Weights of a small transformer language model: 7828 steps.
Each number is 128 + 32 x the weight over its row's rms, rounded and kept within 0 to 255. Layers, rows and columns count from 0. The size above them is the row's rms in percent of the matrix's.

# layer 2 attention value, 512x512, rms 0.0722, rows 3-16, columns 0-255
size [104 107 107 109 101 111 109 103 105 107 109 104 109 101]
[[131 121 139  85 130 157 173 108 126 140  82 136 215 131  92 136 113 165 169 161  67 116  86 111 106 185 109 137 136 124 112 115 137 157  65 130 118 142 145 121  96 110 114 107 151 130 162 112 150 147 106 147 135 119 123 130 159 108 142 106  62 133 232 116 186 106  29 149  69 121  99 160 191 136 107  89 119 101 122 145  77 120 149 135 154 182 142  93 124 144 140 171 148  86 162 122 106 114 162 150 101 156 133 126 119  99 155  64 145 108 130  90  78 181 148  90 142 182 169 150 114 148 166  80 182 123  89 122 128 166  94 160 104 175 161  82 186 122 151 157 153 119 146 110 184 179 148 139 114 126  96 148 124 147 175 128 150 120 150 126 141  97 127 141 135 119 108 159 145  66 124 127 104 110  48 131 152 114  36 123 109  55 122 109 103 140 124 103 120  99 120 102 144 191 169 170 117  81 118 130 132 128 119 125  94 171  98 121 118  71 146 125 114 118 171 148 104  64 191 151 137 116 146 160 138 140 127  98  76 138 116 159 144 169 107 125 187 138  92 111 187 118  67 122 139 100 143 233 114 133  70 110 159  91  96 123]
 [ 83 115 122  96 120 146 113 123 133 131  55 191 112 128  83 126 102 119 120 125 115 118 148 168 122  84 108 152  93 103  76 131 149 207  77 113 140 128 137  99 173 138 127 151 139 103 132 111 103 120 164 135 131 125  82  99 149  97 169  90 118 160 158  69 130 115 192 119 125  84  67 145 182 141  89 105  90 142  67 150 184 135 155 142  87  93 167 116 143 140  89 134 119 121  94  78 141  91 213 119 176 113 120 135 141 172 110  99 161 100 118 201 101 117 108 151 153 130 159 117 125 110 168 138 144 139 123 125  86  72 168 112 131 196 105 175 113 110 120 121  83 112 134 176  67 131 168 140 122  80 138  99  66 140  88 155  91 135  92 145 175 157 157 125 138 126 116 155 130  87 131 115 115 105 126 119 164  99 135 114 156 111 112  76 150 125 129 135 126  67 116 170  99  73  91 117 116  94 119 135 109 113 124  88 129 152 126 114 160 163 105 123 130 122 134 100 158 211  96 100 107  49 124 104 171 133  65 131 144 105 140 165 127 152 162 184 139 168 110 169 134 135  60 111 119 119 167 180 129 191 178 138 159 173 141 124]
 [120 123  16 210 133 177 130 116 155 141 130 136 185 160 101 148 159  91 118 126 158  88  94  93  78 105 155 110  67 131 149 100  94 103 129 103 136  77 149 172 190 209 113  86 140 112 127 155 141 162 102 125 137  60 160 122 132 142  96 156 121 148 160 111 121 155 123  97 169 102  97  99 137 136 132 121 126  88 150  73 124 130 102 104  95 153 178 156 188 105 181 136 185 110 181 126  72 165 183 111 201 129 149  97 124 149  97 138 164 165 109 127  66 127 138  75 138 110  98 147 112 147 141  84 103 108 180 126 144 105 165 135 142  58 129 151 227 133 104 125 110 119 122 123 133 140 162  78 157  57 104 135 123  98  92 103 188 101 164  86 100 153 149 163  69 123  85 105 104 122  70 131 168 168 108 137 112 113 112 125 147 123 155 117  67 126 131 139 147  92 187 156  55 122 196 118 121 111  89 148 220 112 157  98 142 129 146 137  71 126 118 115 150  88 121 182 114  86 127  90  76 165  95 176 102 174 110  73 116 117  70 144  97 137 132 157 144 118 217 148 168 101 144 133 183 161 134  80 133 106 126 111  86 103 133 128]
 [193 142 143 126 130 163 117  90 141 131 150 112 123 119 184  88 126 170 107  95  86 102 155  71 139 151 135 109  91 148 145 147 139 124 121 129 159 177 202 127 103  91 174 171 146 124 127 144  77 140 228 140 173 137 111 107 161 136 129 161 201 111 107 128  84 130 125 110 141 172 165 156 168 140 158 109  80 141 156 107 114 106 113 167  93 143 189  95 130 132 115  80 171  83 128 150 156  79 135 152 109 104  81 121  98 156 123 166 165 205  84  93 112 152 152  70 135 163 121 109 135 126 107 147 123 158  90 133 107 125 146 152 107 141 106  95 140 137 105  96 128 157 118 156 212 115 133 115 128 164 119 107 105 146 100 116 166 186 173 111 138  73 142 133 100  50 159 126  75 128 115 114 124 148 168 145 167 165 126 167 141 115 108 107 138 147 126 132 119 102 136 117 160 115  74 162 152 127 121 142 158 128 153 156 220 111 150 114 112 182 184 100 101 150 161  85 109 129  86 100  95 140 103 108 103  52 120 139  93  95  74 186 153 150 183 158 167 111 157 105  99 106  96 129  93 142  22 121 103 202 140 129 101 127 122 135]
 [188 118 109 204 113 132 160 131  94 135 163 108 174 135  91 148 147 123  88 178  84 135 140 112 205 124  77 147 109  87 108 196 146 112 178 108 141 142 176 165  92 128 118  95 171 134 112  90 134 121  63 150 173  83  81 109 154 141 112 122 160 121 126 112 125 151 134 120 116  99 186 177 116 129 142 119 121 104 130 137 160  88 129 163  45  95 126 167 124 159 149 185 107 167 133 130 107 147 151 138 117 147 113 131 121 114 115 105 175 103 141 130  94 108  95 125 151  90 165  87 118 127 158 140 126  84 126 126 162 124  85  75 154 158 126 133  73  90 106  70  66  89  84  87 124 161 175 179 139 158 138 131  79 184 125 161 105 156  83 146 167 167 169 105 110 180 106 163  36  65 122 184 210 121 187 100 111 130 166 115 152 184 177 120 101 142 122 143 108  92 153  99  85 104 171 136  88  98 162  79  84  86 169  82  97 143 112 131  85 101  39 138 104 138 164 193 180 158  82 187 100  87 129 121 172  94 103 105 156  64 155 157  63 141 127 160 150 135  93 177 117 156 119 100 154  86  76 104 110 131 131 140 151 165 162 129]
 [ 98  74 122 126 140 150  91 115  86 104 135 153 140 159 149 183 119 102 136  99 105  96 148  99 156 126 130 208 133 151 113 125 146 155 144 144  91 148 124 150 129 146 122 132 134 137 133  86  79  87  91  96  78 151 112 136 173 148 102  79 137 149 152 157  94 174 169  90 113 167 163  88 120 153 147  90  92  49 148 159 101 137 147 124 163 124 196 132  96 119 124 198  59  73 137 136 119 109 156 121 137  98 142 132 144  47 127 114 184 100 100 104  82 117  77 133 105 104 174 155  77 136 144 163 153  75 123 145 138 139 141 152 164 140 124 128 137  84 123 114 119 139 113  89 136  95 151  76 160 219 181  98 181 120  57 164 139 158 187 170  98 124 161 145 160 131 108 142 140 138  71 147 162 151 121 148 146 116 177 112 125 145  42  59  77 111 114 121 122 108 121 105 153 143  77 110  87 186 112 109  62 151 185  78  78  79 137  76  94 142  77 100 173  97 148  84 160 139 119 113 134 104  82 208 101 123 163 134 114 128 165 149 104 124  86 171 131 133 135 154  99 126 131 133 105 142 129  97  74 133 181 143 101 125 180 122]
 [118 125  73 127 118 114 192 107 134 130  74 158  93 180 148 156 110 166 100 119 159  58 104 113  66  41 151 142 130 124 136 149 162 167  13 101 138 137 106 150 123 125 165  94 129 171 129 134  80 202  91 182  67  93 148 182  94 122 108 161  77 141 102  73 141 100  97 100 147  83  67  97 141 130 195 152 175 201 151 109  78  99  88 134 112 125  97 164 162  99 130  99 148 133 129 171 124 136 126 146  94 139 105 147 128 139 134  94 138 109 135 137 164 144 115 126 164  86 111 101 158 113 168 158 109 105 161 202 116 126 157 168  98 123 115 157 120 128 117 156  58 170 158 162 165 145  74 164 110 150 152 158 177  91  89 192 143  53  78 100 124 124 101 135 117 120 117 122 125 113 117 143 191 130 106 147 114 152 136 133 162 109 101  96 116 141 114 175 130 127 146 123 137 114  94 121 161 113 132  77 153  68 102 168 190 152  90 135 138  80 119 197 136 132 113 152 169  82 155  99 103 106 101 133 137 125 173  99 159  89 111 131  69 138 226 127 185 105 110 140  88 123 155 137 173 121 132 130 117  81 157 130 114 106 128 174]
 [149 144 189 108 140 120 115  55 113  95 140 174 139 181 122 159 145 142 154 118  96 132 102 127 154 201 152 136 115  90 120 171 163 168 143 132 143 147 122 124 141 129 176 106 102 130 143 114 146 146 104 148 151 177  72 154  67 123 143 168 120  65 182 114 110 148 119  98 109 157 106 127 156  78 175 113 111  73 126 131 114  84  72 104  98 156 208  81 125 160 130 112 165 127 127 139 152 126 130 111  97 160 113 104  87 125 135  90  99 113 121 135 203 166 143 161 175 117 132 129 119 148 101  63 162 190  46 149 151 182 134 163 121 124  81  49 162 154 116  81 142 158  93 149  89 144 137  89 116  95 149 148 122 105 148 170 119  86 127 123 145 109 119  79 141  86 119 136  91 179 129 115 205 141 150 126 158 138 125 175 124 113 157 140 112 139 142 167 162  93  91 131 107 124 104 129  99 159 108 134 138 155 169 115  80  79 142 137 170 121 131 107  89 105 123 120  97 166  62 144  89 124 134 243 115 142 142 172  97 123  77  99 122 123 126 135 118 111  99 133  90 154  93 132 141 104 139 155  96  96 140 183 129 104 124 104]
 [161 160 164 135 120 118 142  86 109 133 177 133 103  87 143 137 129  92 109 122 142 151 148 133 136 111  49 161 158  99 114 110  95 165 156 133 132 155 106 163 109 142  91 177  90 101 125 140 126 136 176 202 130 110  74 133 132 124 113 145 131 171  99  44 159 146  59  83 119 167  70 118 135 141  99 134 145  92 114 174 141 127  95  46 116  84 115 147 157 114 144 109 176 175 129 117 140 116 124  82 164 132 154 132 128 195  93 101 118 125 101 150 115  84 132 132 113 118  97 139 120 145 129 139 187 176 162 131 141 229 138 125 148 146  96  99 214 112 131 201 141 122 133 136 131 102 139 140 136 128 144  89 124 127 113  97 207 112 117 141  92 116 124 164  63 146  96 144  85 134 102  78 133 119 127 152 178 169  36 130 123 105  93  94  97 155 118 154 178 162 154 195 115  24 170 106 145  79 155 119 191 155 148 126  61 147 131 132 119 154 122  65 103 123 122 123 113 190  78 111 114 179 144 137 140 116 117 215  89 113 104  68 138  93 115  74 123  71 111 160  81 112 100 143 179 132 125 200 136 141 145 113  71  76 126 123]
 [148  95 146  77 180 145 170 157 131 126 103 171 108 156 166  81 112 100  96 121 102 162 145 162 121 173 125 121 146 147 135 124 104 138  67 118  77  86 117 110 159 121  97  90 108 117  99 120 143 165 104 119 121 117  90 166  94 132 130 102 113  97 144 113 176 170 135 139  94 159  96 104 138 121 164 163  90 151 153 123  99  94 154 116 107 182  99 113  73 127  77 151  65 165 153 100 137  79 152 102  82 160 195 134  67 112 102  92 134 224 124 138 186 123 132 151 142  80 209 136 101  86 191  56  85 131 129 178 140 190 129  81 100 161 116 142  87 117  95 122  98 155 149 184 153 158 136 143 153  74 113 117 149 101  68 110 127 145 126 134 134 143 124 169 170 146  76  88 108 126 117 130 109  88 157 132 145 157 152 110 157 130 132 114  75 116 151 200  84 109 118 135 138 147  55 117 137 120 169  56 150 149 158 111 212 143 131 131 147  98 100 123 136 187 163 159 177  94 129  58 140 127  95 158 146 165 159 116  47 175 125 140 125 124  78 161 115 160 104 111 106 160 195 152  38 127 169 201 100  76 114 124 120 135 152 137]
 [179 103 109 106 128 134  84 128  82 118 124 130 112 114 120 100 132 155 125 163  82 102 169  35 127 157 130 196 123 162 157 141  76 155 100 148 162 119 112 134 191 182 155 173 120 150 147 112 118 106 161 130  89 105  80 121 105 121 167 119 123 124 112 140 123  82 107  93 156 130 153  97 112 154 108 161 119 103  95  95 170 123 162 125  91 110 116  50 143 141  74 150 102 155 120 109 164 128 154 123 116 171 108 102 108 114 128  99  47  78 104 131 136 124 114 152 136 182  93 138 184 127 132 150 134 165 197 151 156 114  93 138 111  57  68 166 112 144 132 120 115 131 143 119 117 126  81 185 203 101  96 138 131 138 155 106 124 131 115 115  96 152 117 130 116 112 110 110 141 121 160 114 126 165 140 104 122 120 163 152 171 225 120 180 179 163 117 113 109 104 107  80 145 148 104 101  95 137 170 128  18 126 140 144 107 148  68  69 114 155 104 140 126 139 147 136  97 199 155 155 124 185 123 180 151 151 116 169 133 126 133 145 158 139 139 107 160 143 102 142 126 102  86 196 127 118  92 104 119  94 194 160  85 111 121 146]
 [149 110 173 126 145 121 151 159 118 122 143  89 135 144 103 116 114 167 106 113  75 168 107 110 143 118 193 180  89 147 140  95 185 160  30 134  97 135 180  88 155 113  70  78 164  96 107  81 153 126 178  68 131 122 109 157 165  86 169 114 118  90 192  78 142 129 122 122  94 151 150 132 100 207  88 114  99  81  98 152 200 133  90 116 184 140 151 151  81 104 133 151 127 126 135 140  73 150 159  71  88  83 122 146  88 162 106 160 122 146 155 142 131 151 124 126 134 160 101 110 113 147  86 103 160 117 118 131 129  99 127 125 156 126 107 102 117 110 142 127 134 163 163  85 150 176 133 123 133 115 153 145 130 135 227 109 133 118 138  83 116 161 165 108  70 187  76  61  94 106 109 123 139 128 162 133  83 117 180 114 172 118 131 121  80 134 111 113  93 145 129 131 153 201 145 148 151 111 152 107 113  96 164 119 119 100  67 104 135 120 168 123 121 157 143 168 121 137 165 138 151 147 157  64 185  91 151 125 134 131 130 152 140 140 122 108 151  33  89 120  99 146 141 152 106 156  81 178 125 112 103 128 148 189 142 139]
 [146  96 176 105 149  83 136 142 188 132 127  72 149 180  64 176  89 118 145 131 167  92 110  70 139 149 130 116  83  95 150  74 136  96 198  93 122 174 124 143 111 164  93 129 110 156  86 121 130 107 119  99 122  30  71 119 112 166 120 187 107 114 144 126  77 118 141 120  73  89 109 116 123 142  75  95 181 127 148  85 161 125 116 132  95 154 166 196 165 152 134 156 115 113 126 129 106  53 135 117 149 142 127 165 177 135  90 130 158 143 144 133 122  78 152 127  98  93 115 158 104 156 150 148 119 126 121 137 142 168 167  90 100 112 172  97 149  94 173 144  47 112 115 191  83 140 219 115 122 170 150 173 103 142 139 146 126  90 162 151 140 123 168 168 140  77 116 147  83 112  87 156 134 189 128  80 114 140 132 157 104 172 124  69  69 141 147 143 113 149 136 111  86 156 156 149 162 103 147  82 121  83 138 126 139 130 121 160  94 124  90  77 131  73 191 177 187 136  83 139 112 101 104 172 177 117 129  91 201  99 153  69 106 124 158  77 131 169 147  93 130 134 161 136 128 103 107 133 188  47 139 124 142 124 111 121]
 [ 32 106  51 142 128 114 125 119 113 135 124 113 139 135 139 133 153 137 157 140  97 187 121 134 101 108 138 104 158 151 133  92 114 133 157 173 138 108 103 115 185 121 122 150 123 114 172 135 157 126 143  97 147 105 150 174 118 154 120 135  67 165  74 184 119 166 132  88  74 101 123 103 163 155 101 166 125 185 112 132 159 102 187 180  97  98  98 176 105  88 125 149 100 174 139 106 187 163 115  99 125 169 115 117 126 139 115  89  98 108 148 161 103 166 130  93 125  52 139 124 147 110 130 120 205 141 117  99 110 113 148 196 165 109 121 118 108 134 161  95 169 136 158  82 168 122  88  71 112 134 115 147 161  93 173  96 171 115 107 121 121 161 148 134 155  91 115 162 179 157 114 116  95 145 132 135 138 130  74  87 139 126 122 129 164 161 150  76 102 154 122 126 120 177 154 113 151 241 159 110  25 158 159 121 126 204 165 142 170 129 178 158 139 159  31 142 113 105 109 137 114 158 129  71 104 156 158 104 127 131 149 195  89 149 128  91  98 128 112 143 183 121 104 146 135 155 155 119 116 136 131 127 169 134 134 118]]
# layer 2 attention output (transposed), 512x512, rms 0.0671, rows 3-15, columns 0-255
size [107 107 111 112  99 111 108 106 108 106 113 105  96]
[[148  93 134  90 156 153 150 121  94 150 116 134 186 147 121 106 122 206 135 135  67 153 139 115  84 162 126 158 134 126 129 135 149 184  47 171 117 138 135 133 115  99 149 116 120 164 151 108 148 186  95 128 107 167 115 159 156 160 147 142  87 136 220 131 195 101  33 124 121 133 131 118 145 160 117 116 115  76  69 121  95 137 149 124 173 128 127  43 133 109  98 207 161  86 127  94  54  67 143 111 100 192 123 115 101  58 126  84 107 144 128  71 107 162 149  88 172 183 155 100 106 127 129 107 187 128  74 125 153 189 131 191 163 187 200  82 174 116 139 146 155  93 132  68 152 126 141 140 138 115 139 111 131 113 162 125 146 124 111 147 152  76 153 151 129 103 112 175 137 103 138  67 164  93 117 169 133 139  88 168 120  49 137 100 106 110 152 104  99 128 105  97 121 181 142 158  62 163 116 130 101 124 137 160  98 142 121 107 108 104 160 101 124 111 111 119 154  22 165 124 136 110 123 103 165 158  71 101  94 175 111 149 142 152  79 121 139 163 121 149 174 161 113 109 123 124 141 179  83  95  93  97 155  96 150 104]
 [104 121 125 106  78 123 145 105 107 211  60 164 117 137 121 154 161 134 144 114 158 138 128 168  76 103 149 128 136 113 145 104 113 206 111 127 151 107  83 137 179 108  83 140 199 102 143 133 105 156 169 109 137 132 115  86 214 122 141  52 104 133 151  40 157 111 177  90  99  93  83  95 142 108  75 105 113 167 110 166 181 122 147 142 110 111 105 148 177 133  64 105 103 115  58 111 123  94 203 103 150 142  96 114 141 200 129 108 155 111 142 166  98 130 118 111 152 136 130 146 119  92 181 124 149 224 173 117  96  78 132 121 133 209  78 122 135 114 129 124 140 107 137 156  64 143 116 142 146 105 162 109 102 140 110 159 107 162  85 135 172 130 163 119 139 118 116 150 128  91 109 133 138 117 104 134 146 133 123 100 167 101 113  83 158 126 163 140 111 119 119 113 111  37 100 116 130 114 100 137  69 125 128 127  83 138 118 110 156 127 112 138 162 148 116 114 158 154 127 123  99 102  62 100 134  90  58 160 161 105 122 151 141 130 172  83 150 123 126 152 138 125 123 132 130 103 165 169 117 158 173 129 179 153 116 128]
 [ 85 126  50 215 121 157 137 107 119 125 125 136 175 140  93 137 191 136  56  80 135  76 139 120  55 135 185 105 103 170 167 115 120 124 141 207 143 122 147 144 137 164 117  93 130 185 115 123 160 129 102 155 164  91 173 164 126 119 142 113 143 129 146  85  85 157 111 164 178 110  67 114  96 163 176 133 114  81 132  99  78 160 119 103 102 107 169 163 151  67 156 140 155 123 164 149  76 161 139 100 201 117 149 121 130 128  99 135  88 147 131 125 141 121 152 118 122  70 128  99 120 163 172  77  68 120 156 129 187 106 148 140 111  64 145 161 201 147 150 128 153 117 141 108 104 143 170 102 184  68 102 141  94 127 102 112 157 116 119  91 110 133 166 175  36 110 100  99 125 163  94 109 171 168 107 104 116  95  78 131 115 102 121 126  57 108 135 132 124 103 192 178  81 131 195 146 143 116 106 157 146 130 150  99 140 119 112 119  93 170 113 131 154  96 168 164 174  54 122 103  55 149  82 155 115 190  93  51 154 105  21 138 114 104 113 164 100 101 196 125 137  98 106  90 120 161 145  95 119 120 141 115  96  76  46 131]
 [179 104 148 132 154 161 157 163 141  89 135 114 124 135 210 110 152 102  95  74 105  77 101  83 129 155 110  86 104 166 142 115 115 129 127 137 125 142 133 121  98  78 152 131 154 118 107 134  79 122 238 112 164 175 119 109 127 114 136 150 133 140  93 105  86 110 153 122 139 162 128 140 142 161 142 155  71 109 138 146 129  80  98 160 129 144 171  99 142 142 109 110 150  88  98 144 142 125 138 106 113 132 121 113 151 128 133 163 155 187 111  95  78 111 183 120 128 134 135 114 152 141 156 126 129 170 121  92 118 118 136 128 115 134  88 130 155 127 118 114 155 178 137 144 179 134 114 169 121 154 144  95  71 132 101 125 170 162 152  86 164  85 173 154 109  42 125 123 118 132 159  83 123 161 154 145 183 167  83 171 128 102 146  89 137 128 138 158 127  99 112 164 175 156  38  93 144 120 109 163 185 144 173 154 207 135 132 135 158 171 166 129 129 148 146  92 118 132  96 107 158 140 121  82  76  13 176 116 115 106 133 138 161 108 124 101 120  82 138 110  80 115  83 146 130 109  55 132 149 186 139 114 116 166 120 160]
 [214 111  87 171 102 107 181 127 154 196 136 143 179 109 132 103 175  85  73 167 129 157 125 122 157 156  91 164 151 111 106 187 154 113 183  73 123 134 127 196 124 118  84 131 224 119 140 135 154 117 123 175  78  84 132 142 130 189 119 139 110  93 164 118 100 145 147  84 137 143 122 156 122 101 152 119 127 128 122 156 148  99 155 115  79 123 116 160 147 127  96 132 110 182 129 112 124 184 176 149 119 123 108  94 106 141  83 141 151 107 128  65 111 109  90  67 164  92 139 105 139 176 134 175 137 137 158 139 152 111 104  34 128 143 119 157 124  81 106  67  81  64  95 118  70 145 129 135 182 116 119  93  99 174  88 107 124 112 103 116 148 148 137 125  80 153 102 145  63 132 160 167 167 142 153 141  83 153 119 118 135 188 136 102  73 149 144 139 151 155 155 115 107 106 180  96 142 130 160 146  54 103 177 130  83 144 154 110  81  85 101  83  83 161 110 139 174 158 127 133 146 140 107 122 159 116  86 137 153 117 112 117  78 151  89  94 171 110 113 178 140 157 114 174 114 106 105  98 105 165 105 142 133 140 145 141]
 [131 118 128 155 104 149  91 110 136 189 138 195 104 179 117 140 143  91 158 125 119 119 159 129 143 168 113 103 129 143 138 142 142 151 147 121 144 148 118 156 107 159 121 151 128 122 134  77 101  60 128 142  57  97 171 137 157 158 111 163 161 113 142 108 110 151 184  86 146 163 148  64 109 109 165 109 152  34 128 145 133 128 140 124 173 102 157 165 139 140 128 181  80 108 105 166 134 112 167 121 123  97  84  96 145  59 181 131 188  93 129  87 148 234  56 151 103  95  93 160 152 141 143 156 126 135 111 187 144 131 149 124 121 128 154 142 120  95 100  99 103 126 145 102 153 113 128 102 178 186 192 116 160 128  83 124 110  92 132 156  75 119 131 182 161  90 135 138 147 198  88 142 133 135  88 131 141 118 160 113 119 196  87  47  73 130 112  92 174 151 152  85 132 105  91 134  83 172  82 133  86 138 139 149  75  73 108  46 141 122 110 136 156 109 190 121 134 140 123 118 122 159  68 222 132 118 164 123 107 133 127 180 128 153 134 169 160 107 150 173 128 101  98  86 137 154 115  84 110 153 155 165  74 132 158 117]
 [119  86  63 160 132 110 181  77  86  67 145 121 145 141 148 160 139 165 151  93 119  64 151 101 105  66 123 117 135 116 122 140 101 144  58 105 103 123  99 129 117 139 137  81 176 150 145 144  96 191  69 174 125 114 119 157 123 131  92 135 115 128 109 121 126 145  86 137 118 108 102 162 164 187 156 114 171 192 123 111 108 110  91 124  97 131  71 159 138 121 114 103 140 128 137 170  90 112 119 112  91 135 142 159 160 123 131 117 147  90 129 135 147 125 101 130 112  76 139 128 203  90 132 152 121 102 188 162 126 115 106 141 104 139 135 139 152 166 103 181 108 190 175 130 185 158 100 127  91 174 125 182 146 130  69 175 138  96 122 139 140 119  81 130 105 137 112 121 117 106 128 121 184 117 152 167 178 149 130 183 139 119 111  92 117 196 121 176  93 112 146 137 141 102 100 183 135 126 157  93 176 119 110 154 160 163 118 156 133  87  77 171 139 103 126 138  90 115 143 104 113  96 121 170 123 109 160 103 153 101 126 116  87 151 179  87 160  95 106 131  89 115 182 139 167 136 136 113 100 137 117 142 145 142 133 165]
 [134 147 171 126 103  90 127  84 117 116 105 152 120 189  88 173 110 141 143 143  77 146 114 145 170 176 102 114 106  75  65 147 150 151 134 190 123 147  89 115 159 140 163  76  62 160 147  99 194 179  90 148 141 133  67 117  78 152 144 109 182  63 188 149 108 175 109  98 101 152  97 153 131 115 196 142  95  66 155 145 149 130  77 129 115 185 178  94 123 127 144 110 154  57 117 119 117 151 102  81 125 158 151 116 113 173 133 140 108  90 102 124 197 167 169 144 149 139 170 130 107 169 150  77 115 158  85 138  96 154 147 172  77  86 118  84 151 182 156  59 169 167 169  91  95 137 167 114  86 124 173 150 133 129 120 182 158 139 141 126 158 102 144  71 147  90 145 151  96 146 113  67 157 113 141 100 193 151 114 134 147 137 140  96 137 151 131 160 119  81  98 122  94 121  79 135  88 115 119 165 157 143 143 156  71  54  92 108 145 132  90 154  97 102 166 118  81 158  62 196  87 127 191 214 125 128 143 170  82 109 103 115 130  88 157 142 136 128 111  99 104 143 104 113  82 116 156 139 113 112 127 151 124 116 119 112]
 [128 147 180 125 161  87 154 117 136 161 149 118 134 139 131 145 122  87 150 156 115 141 133 153 133  93  76 159 142 104  96 118 112 170 165 114 124 113 112 186  36 166  71 168 151 127 137 130 118 124 176 146 132  88 102 153  97 126 145 108 116 146 106 138 149 154  69 125 103 108 115 104 133 153  92  96 121  58 179 149 144 120 109   0 100 106 124 106 117 122  96 116  95 121  88 140 125 114 130 118 182 143 106 136 143 214 128 108 144 108 139 138  86  76 105 134  77 126 136 150 145 117 131 127 168 180 152 101 107 171 130 160 149 169 109 106 176 115 123 192 134 115 121 118 111 110 157 173 100  98 122 105  85  63  84 136 226 148 135 173 110 112 119 102  56 150 131  83 102 148 124  93 131  99 121 126 177 144  56 114 130 115 105 123  78 169 102 170 160 107 119 154 134  91 167 108 171 127 186 139 178 131 119 108 114 134  90 171 133 168 129  63 121 154 177 125  84 206  98 110 102 174 145 115 116 107 119 200  99 115 103  74 136 108 113  67 164  78 128 194  89  77 139 128 111 133 154 195  91 132 123  98 103  88 125 121]
 [148 118 118  60 158 164 153 127 121 157 120 174 108 147 165 103 117 105 125 122  93 158 130 137 107 137 115  93 174 139 148 120 111 127 117 191  72  99 116  61 190 109 124 124 129 114 148 117 183 144 121 165 152 117 137 201 147 133 138 124 101 102 132  94 182 176 123 122 115 108 134 115 152 135 143 151  95 162 120  82  55 108 100 108 113 164  81 131 118 144 132 125  83 154 157 151 116  89 124 114  72 103 169 115 140 104 125  89 150 186 136  89 168 159 118 146 159  58 140 151 182  70 122  58 118 130 113 129  71 217  97  66  75 188  99 119 115 127  91 119 130 158 127 168 152 162 129 144 147  95  70 146 138 111  71 133 126 197 149 146  90 140 150 139 174 199  98 100 122 129 124 124 124 106 113 110 130 138 105 118 102 139 146  93  96 186 135 207 100 128 130 128 149  89  81 179 145 133 133  49 147 151  96 112 198 113 136 157  71  88 104 154  91 136 182 111 164 111 126  38 130 144 111 165 111 169 105 105 100 118 133 142 135 173  69 178  97 131  81 104 126 159 187 112  73 134 154 162 133  92 116 139 155 137 170 136]
 [143 103 117 121 151 131 149 143  60 132 122 143 123 105  91  84 125  96 163 149  92 175 211  63 138 120 126 187 158 115 139 174  99 165 128 159 151 102  94 120 164 188 124 160 151 145 143 102 148 126 163 141 140  98  94 161 107 142 135 101 162 139 124 115 135  75  92 135 119  86 157 137 116 182 144 197 108 108 113 105 164  66 193 132  71 150 100  90  72 128 114 143  82 155 108  78 156 136 134 125 121 142 131 115 111 107 144 155  59  83 137  97 123  96 154 168 131 154 142 147 199  86 117 158 186 143 163 110 125 114 100 175 103  62  86 170 141 162 180 139 143 119 101 142  96 190  85 129 155 137 108  95 113 119 114 145 161 106  91 114 111 138  80  97  83 148 121  81 139 139 141 120 157 105  81 128 118 111 187 122 159 144 122 120 163 154 124 143  88 128  73  97 157 106 131 137  95 152 134 106  70 151 121 137 126 126  55 113 162 150 124 155 142  99 158 135  65 166 124 177 106 178  92 187 131 146  61 138 165 103 146 153 130 157 153  77 146 127 104 143 143  85  95 150 114 129 160 124 135 107 190 114 112 132 109 127]
 [167  85 170  85 156  99 135  96 124 160 132 123 105 120  93  92 138 191 126 139  68 169 136 109  89  99 155 143  92 109 172 124 149 137  49 116  69 112 121 119 147 139  97 114 183 138 111 114 149 168 203 130 127 145 109 169 124 124 169 133 119 125 200 109 151 120 161 103 121 155 141 102 164 136 120 154 116  95 122 129 196 147 107 116 172  69 136 138 123 132 120 178 145 117 130 121  71 127 154  91  62  99 130 132 113 161 121 149 144 125 137 124 149 190 101 104 151 158 147 111  94 170 123 152 171 127 117 125  72 100 124 120 189 123 175 150 132 118 113 139  72 175 144  58 166 117 132 145 147 152 161 115  95 163 204  79 112 102 112  64 138 188 131 153 103 115  99  85 105  98 126 107 112 125 169 128  65 158 142 139 165 145 149 149 108 153  77 147 111 150 148 133 130 186 128 161 134 134 165 102 114  43 174 156  98 108 111 121  93 110 160 133  80 161 135 158 179 155 115 132 121 125 147  87 171 104 139 162 124 161 119 108  93 152 114 152 161  74  86 129 124 154 126  79 114 129 105 179 170 123  90 138 131 137 155 127]
 [168 103 148 106 131  89 118  96 180 137 120 103 137 169  98 126  63  95 139 155 154 107 113 131 133 141 125 139 103 116 125 108 111 143 197  50 136 165 116 159 105 116  86 148 206  84 129 137 127 153 137 144 124  65 137 129 121 162 110 159  55 126 128 142  95 119 139 125 126 115 119 145 156 178 110 118 156 143 125 106 144 156 109  64 118 141 146 152 149 124  64 131  37 116 111 155 123 113 145 136 126 120 111  92 141 111  86 118 160 160 143 134  80  88 113  99 130 107  45 138 184 169 123 135 131 154 142 122 119 121 126  67 135  78 175 101 146 119 150 116  71  68 163 163 121 135 162 123 140 163  87 167 100 151 133 147 118  72 154 143 120 139 109 162 118  75 145 120  88 187 110 161 133 211 131  98 119 152 112 193  93 142 105  90  37 144 137 143 111 136 125 104  82 125 171 136 131 159 166  92 121  65 154 176 134 138 136 105  98 115 128  83 114  70 130 123 124 123 111 115 133 162 101 119 180 154  59 107 190 114 120  71 112 136 114  44 122 142 123  95 127 132 153 131 128 100 135 160 174 108 103 114 120 137 127 136]]